Weights of a small GPT-style language model, trained from scratch on English Wikipedia.
Size: 14 layers, width 384, MLP 1024 SwiGLU, vocabulary 5634, 24.6M parameters.
Training: a variant of Adam for these matrices, 386M tokens.
Each number is 500 + 40 x the weight over its row's rms, rounded and kept within 0 to 999. Layers, rows and columns count from 0. Numbers have three digits each. The size before them is the row's rms in percent of the matrix's.

# layer 3 MLP down, 384x1024, rms 0.026, rows 0-108, columns 384-511
100:494481524461468439432409511531574537480497512523456535537565507456512361550518513501480533470501493462481549472531508535472465488493481467473458547539445427465480448569446466541455559422509473494483453510445550556471527442556456509522537446508495528540428447493509517533538493436463561511568523437564525494540493504527474454439523486497445508556572437489497458528538491521554468457521
100:503481509478499493506473473572531508466464543518524526459548536462436474494537485471513470527528498629548465511541493539521523500515474482504512506471516478413487491564458535475588487491494487475435508549507489415500501587457525505528550453440504530458541467529480470498463419455517501512415470440484561500455505517445490433519413429485518512597475545493472500492499530470472492437494
097:524493567507574521586420480514506527536491511415478550496514473517546521458530531514475492584533494517481474505579523491494490412592483493504492483454512508528495521523421451534536487497463557506500593546486571550517596550488535515429441579530556420564507515567522464463460540451607505499502432532483528483543455441526471490471585522504463536437499505430528494543526484483469513525516
098:522527502472501468504553534449416487551420489441480406640502499426501488521433528532465555580481462465489533490559488512500465575468507549459455490470523445575517514556505492509496467480532476483498521501497439519556545520490521442500523511499517551441504497506503589504422452501517452499543503477531549454509481474492457468605571493544516483522522505513472507389517491469504520553500
094:537516471547505480507508490537424485581413477422542526533563531493561487522516467526511547522492530453490559469430453454533477492469452462491483538511519509449502590562482544476508579511506530492551444482467548494471464438444466487504514497532486453448483519472539494494494429476474512546482498515505482504492507473518482591518584499451480506447529462571478477474519416568470452540446
093:448454523570555506456491540469478576515586503487554565537532546499568521533395439540453513569509478546572542458469511489451496488453470468486513501473535533485525512541496465490481551488510523535559474442561540524491540515484456545504535460572491481517511501507532505556486471493511543545480455416448476484467507532509503484482412470568526528477431473481544514485481523486528520449515
100:456473525519462522514524550596531495553522534552477505561616488472507578468552484434524493562467432496546472525503477478471507591473515478549530529478419491456534443547516522516526436560516474521548497486520468464550527513478535491552540493456553485502580525481497529433477432531474433493478461475498509458483459532485499498522495418521443583520549483505475561512512499594529524489565
094:519478480469529565506503498474409471485497528542581504448503561563406549504462526472518546509543515481504478516536531516491411519456448531493490470472519473546516443552476489546532594460449499502570562498464490513480560531529514574523478481537501504425457455509494519521467424534457467491531504422472486517505532535587544506455473454575519418561497472489499540594450522506511488522483
095:547388487599474533472475531526560467506510458482436468599525520519480518458501490538450462491445459538573499460494497536510474531489484406506484527557432495415528477475472537518537557480446500489442474572543483518541510492535585462546471476392515508439534513612495484530498519505511407455492459521490503528551523475510538563537441498477481484505445525540540497409457400465459472523441
097:516522511506521451600474505540528442505497548573460489414474519458496479446494544502565506500539511570503479578573469631526490541524491485467465496500522484494536483544511370510492547566535496489508516414500560516527607535459507478453531543516523499523528500525493575508490533613545448507528486471538387469512530503510492519517481527515505435516447501514425533469520519488450554521467
102:502513542521518591506532527481427481486559523544529546521463485500435528496497517501466439471475490546433460521593432577502538495552479502571504480532515504511522571543536477626513500562489536473506515513567510494501527430588523496429497521468464568467495495499486547539559414472441487501491570485453451500524565442459514503438512523559521497484506509484567495483501441469508489471547
105:496528466458497556485487441455542487486482457475498500506439500423411473584534451498494516535534539467518503429550606517487449513508435534457506488499469527530527519516539476524407492548523477452550485481522537512539480557514494519565471538446571475550548480488514506566516513509469455451557573483499496569476557558502433536525481516458528505540504501537484507560495500459513587476537
098:509446534498514425528504463481451571523506464498548444464473511525497457419517477542522524415487535525503551463435476492483441470468538581514438478480533490531558482507424481544494441452517487488472543495512558496449456472558526488492524434452442553523540480492486460543470491505485531474528513477450508466495507467503473507523455446495427494468494480529470533464566437525498456500450
101:451489504455464504563518541482504476476485580544479421399448432496506530527449490467475493532495483520514485524513452509529521504613551536507425568506436491450502495476524523532468579517526494482498471563512511588529505487481559508547577600476527423525532515534519436556457486496488510467541517560415543511526508496504506532510536454460475492465469468399473551407453474499460547563489
102:497461496495485541499464484517430574500460435540487558514492522497496522518497462459486529540499518463488490535440555490455571541492453465413503439500482483426494438482522438445477463506488501484561434438501471549423495491505511505484504435497483535510506471511482522499479432530501500497443447492521444502493547523509506528535477426527508492516433516573497500499542571546523463460548
101:474497472461432587535457508539556471512451574427532436475454493513458527467524473493533509482541563431454538510433496578547464497477568496546490485544512481501494504507440502564548458477472529550518460527443461523491465475525535536462399566534534514529488545555508488555441560493450494526451510507474395575535468519524454452470474588550467514573495477480507521516441555526496499514520
097:464473528526481496463523524458511515469538572511528507526502529506372501526495478457573457530577462505465526475485553471505463500463465505486510510558461506495587519495499406465432432448505532493515501536489457495413481455473382526518420515486523552451495493445536484506399494529473494480521506503468558576446524553391498506449536505506566533540452421520471524402528498512555486517488
104:477496504513482552539464471488505526443489526464546469507514578538501585489418516494497522417463554582460459475477487463533482534497500498545514499476542474605485479439489476557439482461491578545480456572531516541532507587533454488451584543556477486558539519502461429543485550490469437491515468525450530494463443508540481429536492540414511441512509497461398477466475459548504473454511
095:409515588489535502509468496506462621500470462510420514553397434535548588545530505486470486528472518449495440532472561499516478514431468513529573454516512444523485514452434442521473528476506499466498457513496500481514533553516567549462511546498490483357557521506575490490538498422496535454447607555477485500488567529518458500539562553502543505525603467479516506451499505550571490397529
096:465520579498558558456542476495621520537433553473529562529500454550504473475520472470532498510499545457549500513429572568434533492502440452461563490474485525487501430467478510402498437501518568472551453467518540528507475476429504558531493507525494476477532498542542418532512553487498535466457535492500474547490534384456373512471511507468491517444507464484521516497551501544471509512548
100:486573507542435448520466475452520457551472466473499469551484477463512535415519518474471561545506442484507468498469482509496502494471532543450508515508469444491492488525467576574465530511467512491442464560559556494445494482520587540486541440502485499460508501424453473503465524492515452609523551509524527473451488503483470489520608504548498454536490430471544514521528453444557433512485
099:553502517442554547446488415489516435488470505519466530454521505521484516530458524483460522555471540478426445542507460514503485513510449497512511488516543521482488530415504511555457491541447547482498514580404477557534507428488460517524477529533521493538630533461400483432464518499516498547443543575526528528514485428505567463450477524552540465471502505465544517487447520532494512498538
099:525517527480535405483425515510558486457491468525507480477432565501546413522507524456552489450563548484429460498511477515486516508412467546490485514489510460533432427492435474466429450450498549534537485462533520505490534552452459477407545501505530453484472512626523509500527533495384410538468538485472499424551500457470415456441469508475446476529452489513509494570515441491414483478510
098:524475445552540509493511472494474488489478478531499548509509504589436625467518463412528554430550467483530461559513489454550488474501413492546508477499489465527503486483495510421466480535504511454491573477459505517495470467532503514475450494477478488472507485456464502490438536518528418530465499465497514484498492526490525472534479500502495460447525550521503429599526488518531486520445
101:518474490517461490526547444524561562488566505484547476527470570519504467488550534478461473539509576514520440505473460435477482477600523457503485542507540466442449501565445500471555443557527508487550564477527542535487539506554470523452475540530547521517454483492515544416442445533469506432514528564538480474529514460482538479488447538536478494452472485501504548475553505480509527587487
103:529448468499518467496504519448518544572448473482479415547468470538541458503481518517519538506514446501532513466462558466481440471513534508416584421495484486559467495500485541498529515470498538509449560440477481539441541520498566504497511475444500515489483574468461511453491603523447388433438438460471586494507547460503526485541503522451511474475482550505535523458550551472458518501462
096:496516439505540450478435431481494557528500518523511464482515494533485464470514501542558400515452498485546510427494534500562519465504479454496495469485487540541541525513491497481485515541533444552446499462573524525485505549547473517546536505463436489548463462475519504486507469486576500434564541531501492498524526484438508504459481560496494517502543473471505475464461484511498494467511
103:506510447499465603512555494427513462558526446459462567470472491594379457477447482512482525492558495493485446552535496435488529517498428535551505465436501478566545495525489567482588468530501462534430543470528502405514549490485465503512484485462491518488484549505516467477508533535576562485555535466489528536486523499473509495492510494455493525440483530486479452537448539439474502547471
101:468552498512470506443548525567505484517518458455480494564624520496548440500497436533493520462471575571513483486535435506480447524532460511438499540483514500550493474511502414565538459436431489475544550503480492443559516489450538498503498501499452491528478495465546531479461515454484425520562537505454478486452461460543472537467521553533545515522470444407508489461501558500556464473516
099:567498544498496462549501442515493571507526584453556485474520539480497497537514507497478494513528479560500508540530468549492442497453498508519437466529516553500482521506513580517497539491497509473444514579487529442475426501471561445543533525496512505443539448553577551559474473477530485489571505511502540493521488434481498521476480496520526542539553535468486510509439548558549440499514
099:525526496493469481538513532497478477479563494483507540481460439474538481476435511475512543564465480493527551441513469565462467535519454522555464457464485506395576445516498526497545553482530525564508434489537498493450582470468543487471519449495520425505538503479463537526498501496459540517509445445465483460525428483483518532510498491490464454502471565509469496520557498427485481538502
097:437520494484471540473498471498475506533520484532458438550503494518503514520519493493524529521548441534496524536472519511456494507477486482472429531475489488415433479515527442460508508523560470546548522502493460442554497442452516486547513497518421468465521477466531493545482486502549510570465412537590545526476518555485490531524499539494474491523484527480561499488438459481475495446480
097:430523574472491483477444440568509510498472468495457496555494484509449457537537482558465500480530554508457499490462504488556490526535531522449552505497394437513483461502468506559489506478492504463520508546455515518523502451403505502485533557483464589477419538529525516526521492545484497459489475540494514521574570503532468571519537410566443500468408479520573495456547477440480493441504
099:504474491484466438508497476526471526549545529594534524506460481563416492537503545392528510454527573535446557514476503516425505539529508538475583496533562559502520465433481452547551447460399480531547546429447525496523451474498467505467560480469522582485538491497470517456512477543495471481462492476457459481519432554467563485539454528451482595495512489524473505436489546504491530478441
099:532493455492452603469512473525531519480469511534491404488547481494489407403498531475533500530448557473484530577436468468498542503565484498471467492525500456452479459547498478502466539529480543513504521570457496440515547487553569561584561513495466490502522443529513464515528565512478517456534475476447475446486480526524456509456504435472531444477474462482504476516470501471481558530476
099:497448526540479516567547446463498524555545556515552473468540499509537492542555502560573588555544435495596467435486459505488503513529502456513587465499497507520519500514449441497488496466544484465509522487453481467504547530479438525557549493579518551469477490540443534426525543534532503428517510536532459488520465519513497499538527490521472475408564469481544527535529561498521528510484
096:443506440559561504509382429549466473464485525483489501527538487472494489538518471507511408469458581473503512553463497450548577565449478471544430491565514408476506530572482501530488464407540485454521437495605546485503466507553463477554488486439500428451554468453489511466452442527560497464472523465483458609391464556472556462529527518523513473419502475454443452528525488524462549508513
103:559479461495556493517504523454599490520577463528475459565474515509461461459406521485498473480431496439488486478482508516536480502430563529455434542481528436572533513520435392576475485546506575443428491467520491470537499516493428478482508527545533497488494533510496457496456433500503449463467505477557515498511501497562555522562532478554521494424489546502558501562433461510488481479506
102:530547469502584430473568461548535426493568533510446466523490472550533488474485462607462531574497508472462458536491464493577502556566530469537515543526478460514523506550536502490504588497484530536472550459531533456558533498523541419513494504508598449505485503519481527498483442497551488563514493518548521542534444546463466539483537490495449386488509552556535451487486453479540446545457
095:534489460527507518532459494488478488538538542430495425456504529545510515449469483505409548548552473463531516531496470560486482457455509470520501470486536431474585579479529511588474510513556448482497583519565490470473531570530548491576586490524491449457539504514480481482488510447525460491555522583550393523453509578593509481461451493413502527485520557472581502459549420464543510532492
102:485466418437453449550485522493502541506513487444544511425517497471495458555507576455509463458533538438434488497534550548555511490483503538484509461521514556540491524491514508524477471558493533499517564514618410516546512489492479436520542464514570492451504434512453546505600514416523413510530489504442478519496442443397489544449534498458521561538501483513521439539539491497571496518490
096:559473542475502457460531502437463578498495519504478472556530496528507520551547533515457458481442487588486529479535511521483500514523485479520470516436495454507479543435486453455527546504499497575381496520520484487497560461447578471504482467490495446482503494535486507536580542513504507500486487410454486521511521463473396478511516523526432479382550514521483495520434536560477470498513
096:503496527511378463530481469497466524502489496504544504437443442424542432505423548506507506532458565525626459567492514473456457453466485493472461500494458511481472526494526482521529502448539472475502514532442524519461502557471512484494482440455591517412459450547472503455526454483530428528550486501529480494557494483547535434428462445559531486468504502440433550497520487488510536447494
101:512543486531544482461534404501440475500540405498490478506471587494498565478474541450468477508545513463564500508506522484548534466439543559509447499488569512571515563467503425562500496475491513543464503519467510492545473497521490574494441505543485452455466490428503529483428505378558481447532529476538549562499472560495503469507520569549530543467470411462488457471518415486515508516398
165:544494477463516489483468502525501517460493525430483547551542505474558508484513460471507541521561547534518543536566496541484503456549530462480460526502513508507457479495504509513485514511520465545507464524461536526506526486622501500538502485496531461434534555534492568478568539529451479488452525502494524553414548501483548500483419415473486503508466564562530553483518486500485512549501
097:488448456459472468515489514409456562543521524485520532453496546540476451509522501498472480515493500569495509564540476514491537531470474532499429464449517512460481530483535468497536477489466532547473499533531508510445497479510438536445544462427468488448516476551516524485566601572512457493488489460503450511475537516447455544485554429552517509554425429500491515460528518509531493466501
103:478509513485540571451504471548523431553556549490513485532511576433537494526531469505451512553481468511528466515467558385526437547488494555522479561484437516570465458510542569480508474497448510493494512474527481503539509459496435505485541559455520487488485499481558498430429458507473560458528488518518466521521502552531413484480574473480528511512486523465547466537537454487519477483511
098:504518504471432445474453471483426489449506525449446554514539537553550589544494468543444464498554534488509474410551554477452481555490528563461533572559481495505503555433461473461464565521508468539548503431557466487445451435505546459443471547510448471492511485451517475486529473501552521521427442571490590518575500482522497551488469476552529463508484458476537529494516491489493489493557
098:448561475486445497509469546517503557556419541404512514452561491461470466501514590458422515487548541604530442498452476544469469519557526539547454567499431519575450483497518440478487457574482582466476455473547544548458490465484495526451486557502499482532466592552520493508517489515503514475458514526492550506555523504544488473467536469515493443526496517500507502480469517479525432553519
095:496485521502446484555481534517509514504508565503561484447497507465468509573478468504493603521502552482509503502532465572434548491497541487573493499496493570472537484470491447538501467494588539531512491499484522537513466480568418535527456477522437501551544481492513523514453445482438498485497453495539480485474511488489454501414559511535449538509437507421512509524514509479511539638556
097:517534520468461451516568490564541504486408511560480524459526522507499518464511487498491479583473519570502541509498521519460462555505542529544533544528501518512448550521450469518552487440480580516489545423434541528500500495461532569560410409517466420534574425496443470528556501507547540508515529524482495523549528453500539521517459470530518535533474419493555512439492471460484453447561
102:589549545499492488431432505415483492461513531527562546507517539477475509487494540490531481502451486480452447505487496557554452514493487530469493470521517510449471485423495521470524535530460668510537528468489494412526493519581435577529466454442451531480463420456478555454458462449465568525454567467513509475503499522504494516536464554451545525582560452512505557522568557573525563536564
101:496466525568457455551526540515461468513540466496564450443480495573441526475506576525490466489452520511454458466470487511534552499509518558507515480448443542599485450547512473508500486477525442489554507511444508501561443547493528514457469442490512562544483586567499490507490485524582475543546537526459494513555517467506446519490543563496464510493535435491572432467469465523459562519518
094:527526466495393583465418419515504436451514454451474470550445524489529537538527481404497461493531562513483492439450551542513543538521514488534477557489534572456561513523455483534578536505497463533476478486494567544509497473543522475473524491541489479451444440520441486494477555440479442515503504454542447506425525495501430438474575502505553477499530424481478524529557473535567461519408
103:480500490496497538487490512458404510469517457554517507494440474498426552520398429434508510537510534503536480509499475520519529474488451529462585514588477545424532523480503526478442558524533525515517505485528478480452588423516542472533524485447525504498465498483538588523497455506452476517440508542479479590522483455454433457498509446410515498449556536487511498573572546537548577431483
100:528530396485537475509504493459509500539526436595483519526471528528518505549463530414503491513489474461438525484473544512530579437515453495449529488387488478516492551479535470467508407481500537497498574505451447492501511485511502479571416505506464465505405469460491432435480464502439552531485559521523526478484432517588500509543547402500560510516463496527562499511458516456505488581473
101:502525512551498481471495505483406514455456510477484501526538484522546538469536522495478495503466493579537552516501472525577433492464534534479486493571484489493548491445529452527486507428462506458499480511501456543539527517431478445467540451521504500493584550501458482433412581473480458553460450503520506455478526496476498436503481504543431498546450513484480463505508512447470457555517
100:488438439553566465494492558422504448481557545453534470455502444541589453506510444554462482563451502497459516472501490386515460561464455542569531517545499508479525534519517520404455464542458497541525501472559436443492532453520567518527556486432516492495563506506485494532506509503562468402519459462469536472537448451510427461485541445528527553553476586474535440546498523488519538516562
095:597515516539520464536519554443502519518498432516480495455501534547574508512555503468487512529459470484496505505560506485501534490519543471491495489500454527503502432516481440501477530508614478514508488551542433508578484458478457509508560455466512493501452483457496501563472437485518442550523446491467460455495549493454509489417541485459527508439517445536464494509513482550519477493491
100:495485415537476524566499484476511421487459453537505527445457499451478457496478533468507481517493573489468568476477490484513501472437548490459494532461523401591441505433465538468510527556508520382476549458478483451492521498505553491509488513507547497464446588486511539522463526468510492469491467598499528405457507488477527506579454491541539446534525514446491495469510490527516496478506
105:524448437549449558499519472526549423485498511493520513595471479462488524485484467482418496505547448498483543506493557485462527523546438470513499501524468503505436530491454502499494447546542428601489537553524507519464572559471539491521576418570462451484560517507501473505459535545427509522411547489601475472479536579424477511474522465438457516451510506495450517522495488444525557497457
103:587584488498512479553509564457533503528495553464461487438575543558472499485513516552607471515541535473504411512499498535485558491431472478454392495520496513505485505557389503505465444504455534510448452583518495429537469508489523477500571468527507491458521528468536517494556536482459493530483497486498540494447509472452439496506460535574567520554564480556555455519489544543477470519475
097:516500509479468438516508464508522442504473499496431501564516503572492481517434516431468517453536577513590467547531543511398427511522473520458496545479504499481464441542485475453529584540484518558520461478465422443499587396504561510483596462599500506509474519484540571438548475561557434555499521524567511577523485526529496538444481465476531486487516479498515551481546534554491542483520
097:416464524528467497545470560484572513537532490491535578416538563542502503479527505489500535463521485507479461495544494492496504489541482530463521425521531498503517482511490412477492493525518490456497430503483470531537534475500519461481475418462427497440527552440538483500486536466470483526499394459453453480538502519475568553477496528477507504491481448575493485481478520620511530530565
105:460439521483500483558551454504515559522432486488517548483461556521598487577484500443502438467471498473479515495517441411472550449484487495488492481479518419418502555473476523463461509500477509619492513542469492530463455519543508544502516563505507529556483488458577492462482490469489517528447453487446509443519455475521468571473512559494504503420483488457516502498409446458583494478473
101:499563510512499494521565479544445555521576489512550476519450487460488472474529539508532467545452508487501478569459486464538506516472477501475448467485495565443486458443548425481502456548504480518520428492508517535492484527470532431498462512472519501569433492526478515550496511480512545491520462547542506500495418529422553455503451543414526498393480513510548517435505510512447500575532
097:551412513509522415493425485504551530551498490436474510477565495505541497475460457488543459567508560483547527479501449480520498540493531463480528485502517472535452449483472421503433446520428481517529517559476561452455433564523487513449510410602487482489535564465537498487554482567485506546466512456486434602499490591503445584486554521530536485431497490495435476496498425501468525474477
097:475481506493531566499535489426564485491520491540525564547393501557471525501460542467471494513484531522480528452475539435546543452467619522547552498574450516506421491506525525525514473536458500543514520500507519551450479513493496412540504529565436534517424455500476468519450500542580492452514514553483454531481478558549469495522419530505544554601484497585532530522534471506487466479433
097:454529400548535505444497425492515517483501530451578498485528476546488497560465534470502532533482445534521482491555522507472406473544464483514569442552450501549470474541486530441491531489553513542469511554477530458494476570496477515573530455458516514495486474449516505519514480503460520539474477479527486504478411530479549488559523488483497463482515423549431412487506498526493486457536
102:513505485515632484525531536497486478539478540512558497443544461562509430459554471537435517508514443533509541518542524527482502422539429495476530464507453455485497506516507462550501496458508556509525498533447512506458526542564507470465444485477527551504481541547488484498512452525466480474501464536488410474438493419525513533511497520501528475567508566486546502509472516550542487545493
097:500491583450515481450523586535540529496575471520509556511532462470483480547492524517489432495561472510571513507411504508550568426459457495430499488493549457462544481564532495512420542492487518479495506480493581549555415465575524502428499448475529466562454497526560466429480501516464533479420540463510515492484506563399496450517438537508530472522504516512474539554474606450507475498537
098:513546475435456558416495552497535534538554454509549526517584488465418446468512490485503498475494414538513496528531514465458449518505486545515502520486455507446535474475509464497514456469464491539502484523529500414558468516565569516431498453540493525439508498474560457445427524479414475588474554469482529501460525500492539556531512570428512531499492522509462531572450552555527502499503
100:493496543463484476499593545502531537548546439511429488499527488514486449475504467532503553394439467564516580527478414535534550457448470411458496482489509509512554444480454514439500481460492473509474518539504576523424505476525496444487457476481487524462481403564525425529494476446542545441530409474572553487518481571511451459482502522507523498528505526497533494483494535490553491470520
098:453470494573520510521517485527406504423501523512519552529484481478469497487509547513494473479483464475494437485447403522504479490457529491521532550519514455477495516517477507543506467503541459513548558467464457514477459521505517524558464481522519519455551515442460484508514503561556424440471465477586547480565451471424523462543547490466482559467514534486541514491522563510562549533554
098:484464473579436471512541580479510412522574532478545495430552481555451422524502550434483503463525527505534555515491524496500542553441494512525469515463523523462574556492567506476484542514524485535525511545467457544522484485484464518548427566435474492514485451538460472490517444565525481545533474588438423552538468463512500539489526513453561572469574478564585410527484496561478477486480
100:487522540450447544583480512536523442455554498507486465378504541526532448470420537534443483460470499500509520403516435543534548464434579561485485570513459474454503558464449492540487537500534493519540469507446417524460473531551575541508435518505523513566526407546431526498481543465521593502514474538556511510574558491492563484485477493508435517513541546447441512476500479515512523496569
104:413545495475526532455494501553502446542492509527515550539514470490526558540513512500404491510513387544564531519470520545550542411490558457521372495507491506536524518522532559413486498538397429495427443437507458525493474572547477482498487473491512584524538524481485472462472494480415494487495487503461505431582484506527525562498547390468517483445474489540470516520545480439489475502487
103:519472448537459549470480503500569514498523510498478465407425556559565507547496562563491487498528461453525448521493505502474492527545555545474486447514445448457507444535487522504527478511433508499451424506508430502513479495497576433518514604491586457487458576495503492470506535405509556451507518533475445440513504504553507448483523473484547449408468501614469517441517561436520469500466
102:520532544493505505521495502445506495568521463468589455501483513546518465518411548534497493501536514477484481545533534505565482507557567522492483467451557566555467447525426489558489492501520507536531447506477487573461523514483474501478524432519483566559495465518569557512465525515545460521502554407544388523586513546489406511457429586492530599462484470552513523500466531508482511574490
100:555469430503511461500485469532528502513495492430559552401480497444511519492544467485464516467468462526466493481558506449464516475486534549537472478521547437472503509488496473515467544541544467533499575469476493583421514498523521546514539512456461537585501463459526447479468482483521524486571463488511473532483508452467489458500486499520566476536463564475494462552435514505430553505557
099:498447584440495560474539490453539540504429535462525519538503540500517484603472515508430435504504565489470539577497506535460471405493506470451527453426557505445473518529481521543451441554495458457444545503498567557593553451508523527479550566533495444441482550411603503439518496530505403492488457524426482524532484465516554503542473493446479508536521442522503524557472507573468470497524
099:534484461499546490545468456481552491512502527564430471518475449538515406549534548553521591476592614588595464444519468471523507501523505476475471440463541552574488547474522593504502603449519485427470487511544436514502523494470511540596480560521465452465520529445478463578590475447531539506494533487507475438518456460493512457533532551511557436480595477556502499514507533505463479441515
099:549488557535472450541455569529457523470544484502418549523515538445432487482498464554501460592438515549488490584463475520494462553508514558544544513488610478449550496536548518471516510417517477464491562467492554473508494511431447560497473441529493576537492528514600576491556465519495433539488576492498512471536478420552431435553499486420569476447503539561474528593506464495484488452531
101:543478508495481477516512547460490546499485501506474532529509469473542451488505471490460454407509479406484516567478499494472510457531437529494565556480496447543475480523480467505487432529503517461524464492512489504470442476501541462491540528492483507505555417604533485476518505493478457461521527506587440391371505485487527485503454439457537481476523529510499496455442449496541528497430
102:425457472508580473492470538415452483515512485494501581483444495479473523477517502494490530502498510528527422450490496606455547608475530528461514468453580621574467470407567408573502577456541464548573476483556559467557540542511522523407490510472566516522467506439492513447513464484529489460494488467515520464454430493514502488540437487503417567522469485547528480461495500544488519502512
097:436469469514508519484547447518517569492500529492474501450540496491456504453551501467466593504454485492548475467498484461440547444485423548506519526528595485499451468537526537499557489542460533507488543516426529451539479481550423526555478480506425490512439589440474444504503507514492482474487463462536463548470533565448423512445530533467521504509483516441526532544423490485490517496435
102:547467524484507477471536521484474479470507515484549484523446500506513479529495514467430468476489513625487500524493454606472545550428533485556468500499539495501485554509527510559520499495523562540455513520542462497470496485527505472538566471498448492471544538449554483488538471474500442401547527528537543510497552534535454466526483520531477507488487508572582457448540532552505468493494
103:529498442523498548481504512478495516582500471524495502588526512476553497474492466506520533439505508529443436511398512466562457525477493520541591423488431537479434525508493532486510447521560433426493499475424445470531493491496483455520531535523537559464489438526511438532488568460556500470516498424511477444505542518491543489447512513516433531502437493531511522467499478538448515508515
100:493487560482540551471532456522527509509527465559445542540450495457522576473478400549491490454508543606486558516547443546504452466484542481507390474563460548483477525486535581518531457452562491491503521521449487515447528493532508564482501585549476487473502484532488528486502475543469568468468442491612477505464451418504536435546448470444406564572519508585514488458543509486489529521506
094:580449452526436421440510490447464484524517501512485560541533468493529486519534470432494523499544504483506547466464534493523430519478559438503501506409451499356503495444504474568495507519542425465508521467513470533515535566559502506479530523504530496468463474493464491428498512433512544421439501495533522500512467437548488559489448566515437478565494532520495486522495515473433504495539
098:503585462442536434488470481579587509475450448524432480520505507468532517586440480551482474556528506418466554514509435465524579481529483515517494574462486472478530504526501496473423506553629496523511471434551495494504439579544529494461473498493505474543489435471471503482582457483529486528442582505497430455510452467495480473499449462472486476464475555496429430509477361518528451553457
101:495516460428455528448503530438436483504532489543470451527496515504486461525472438529443537471476538469472588473521511516517592477481535446449520583482469482468503482584507470440487524469547520444482486510424552431500455432471552483511516447512504507468526500576449508464524481563524552529592478483518490487462505477537519501524485556528488552536470530553497543525538476454470573492491
101:496533420450508507513518482523502513510451487420498498469498499472470516509517512501499493525543450498443459555461566570444554486542576422467472484489521506528515428492479549516457470527496469555501480470560554503522493593470518466493465480493521506553494498526534455466503462540539461525505564474472538479544513477523486500544477504443446522545469417472468523444493472526498574525551
094:528494365515463481507481542456491552480532455421543451475464479467503478505497551487429449475452544483465486546553436501469507553500506608568500509427516435477512482418475564470418474544476534598459519557510492497511518501468502566520514474449465501441498549480535502448549448544517529477557515422477455503518500537506538442466439380484417455468452505524560516530534503544528507435446
105:549491475499472461525503513501504503467413525540531478448518498489552506478484446509508524543564531563474466542596539500503431527473533478518454443460524562536480502551431444543531557565561574523493491501527502499553460473572493490509499514485522501572505432512503478463555463504524469496446514577544517522561511482523484468510514478479419485468413503465517497542445460454528517533544
099:580542505469426497499605444504508518502481482497435486432428425434609446563489502538490554515512500509539510534510514554476521510496520479501529571475532466505461546468420523493392461573547550491512475446507520449429498481485521560471426499478552504497469500519460576571564550469482470599525546516547540525472487510510543491464568412526537496443559487485412506483566504546534534485555
097:526467497466477538476537487580511551470474468517514569457524523561494521533524569509551495532492451565380428464542501500479522494572508454497546499510449490553459463509426508443543472580510535485453522504503483537516492471507452506555428456445570530566501537541548513481493523511524500496466480625500539503501512486520534518526499451477447484518454482514453442545504538547444495512485
097:526507505483482548446499439544498515554485465452582578533495514512499491440462495456485471534510444483477474467526501522480479496518534543494533448515435509540479479487500516458531437457526460538517488464470495505428531488505543504514522476512480559527461447520529513509466446454517535444544459561539509484565513507484545561469480520520463480524517509525443517438518426502561513520508
099:479525523547450461475470522468525514436570497512481487479476494476511521494543473538523440511589462480543483532518525603537487502452495384515509474476504502536541496418461477478517511454553484508522422464527476570495496464499564522472500498537453468504486464515505506490498443498478396526504491520571508479495504466528506606403518412490459504484461519466586479550502490433500508478496
102:531495544513491509551510480459412471495499472424406508472495558547558435544530481490552523458493514521476467496520487490472523471553520499474442442518497536533480526545503499444468534521451461501493486544449522485517416533472457482474482466522484450567474519522498416512504490557575558534496499546527518516546534557456455500521551566476575556488548461465548450505537542508528529547527
109:482458483495511522480436520432497494464484499478512432449443476462524478542465517485466460510510513491433501518461489504521501549501446481592550496473497539436493476463539544519561476522447555465494579520562575522467527440468500462425613531521516434415525526489502499453459475488492517537546502465462513571488431431566453519469463486466542541480545509530538490573497493464597575597562
105:449503480543542583463525444556551525474499561521544550549426575490529523516548534472536596507512480531483496495499522495507494504458558481530430497473458483495516479529556487487537519569516502512491534495479475518482462499452475463521448518519504530427494527497481484471511512447469487574443469610525553486465544450447558430454513527520586496522510558488499528513481506468520389522446
100:556488463521449476533488476464535482530482501509569559514471504526512446490585485422417483520514484511420513474465538447554575442544504435492456533570446583514487580447540526450487511494451510510430567470467476492479558437544555504449571527508540516474516570527455416493518517513542467510490495464438427433465505516527506473480436504486482386489506557526495454475513431487475510541553
094:489463587570465492538509542526488483415508510412499512479503519523552504437447521538518464547517527428504470418479450448538547451593528550496486473451426544450500442434549525486513548460493542480455510498504562505512507466486523559517516493502551449473465495498487501493511508506507453571446443480507494572487483422491544550471478438594571512570509490526520568442495451505526492480510
107:475450432423464475479461541428526492455523609529458561462515500545506449512520442511477510550536443512537502529515472520527467563461489502556512480472506460514485449517513544488489488540447567507475450506464501583458503521493490545503466527527481532531516465513543475545467510477523493460508434527519468506417536521466451465551501491510510483483447533500457488487500499504516477571459
100:478531474444466458506496449520493393461506527481544434553489530543495518585530538489565474471482451438515443557457481513423582510472470465492527452538487504548523405527480494521497589530510523500450520568457443492500503555503467581502479479476486515519496495472483497495463533591482488536473499563514504498498425525496520508438544512500542474511469477490550467494477472502559504473486
095:538578531469510479544459549577493499530571545522509432477567402564547482416496563557536534535547506458596489473489500557517446482560470512553498516534476529518538474517500437529462500482473483511476511467565513516500515486497540505525516522462454512451489549495471403524553527519470446507525488514368477436475431474544531541489522454426468503561441473465480502512484478487400507550449
099:559446470439470589492459430466526515468475469467597507414508468560505502488498545539540557523530466566466528449509465479515513457491536516560494488518503492487492515532518474506508492495518575498507482559487468445512458562459558527515509494497589460471554476432471477475488440580500521583498500457433470444440530461499539455413463453513520399587491476529503448507511493554500492434505
098:536477449507516520489512530494516424457491554481522489529428481539458429506467528517505482454525543493449406449494540469493535546441552474503511500474500508404537519516510477522524498443507435556517479550518451481502553480470539536488480451514462449504460528511569462551488488447496469513516467556449573473553522441495453461488559531547484369443427553516520486490479460455393569492437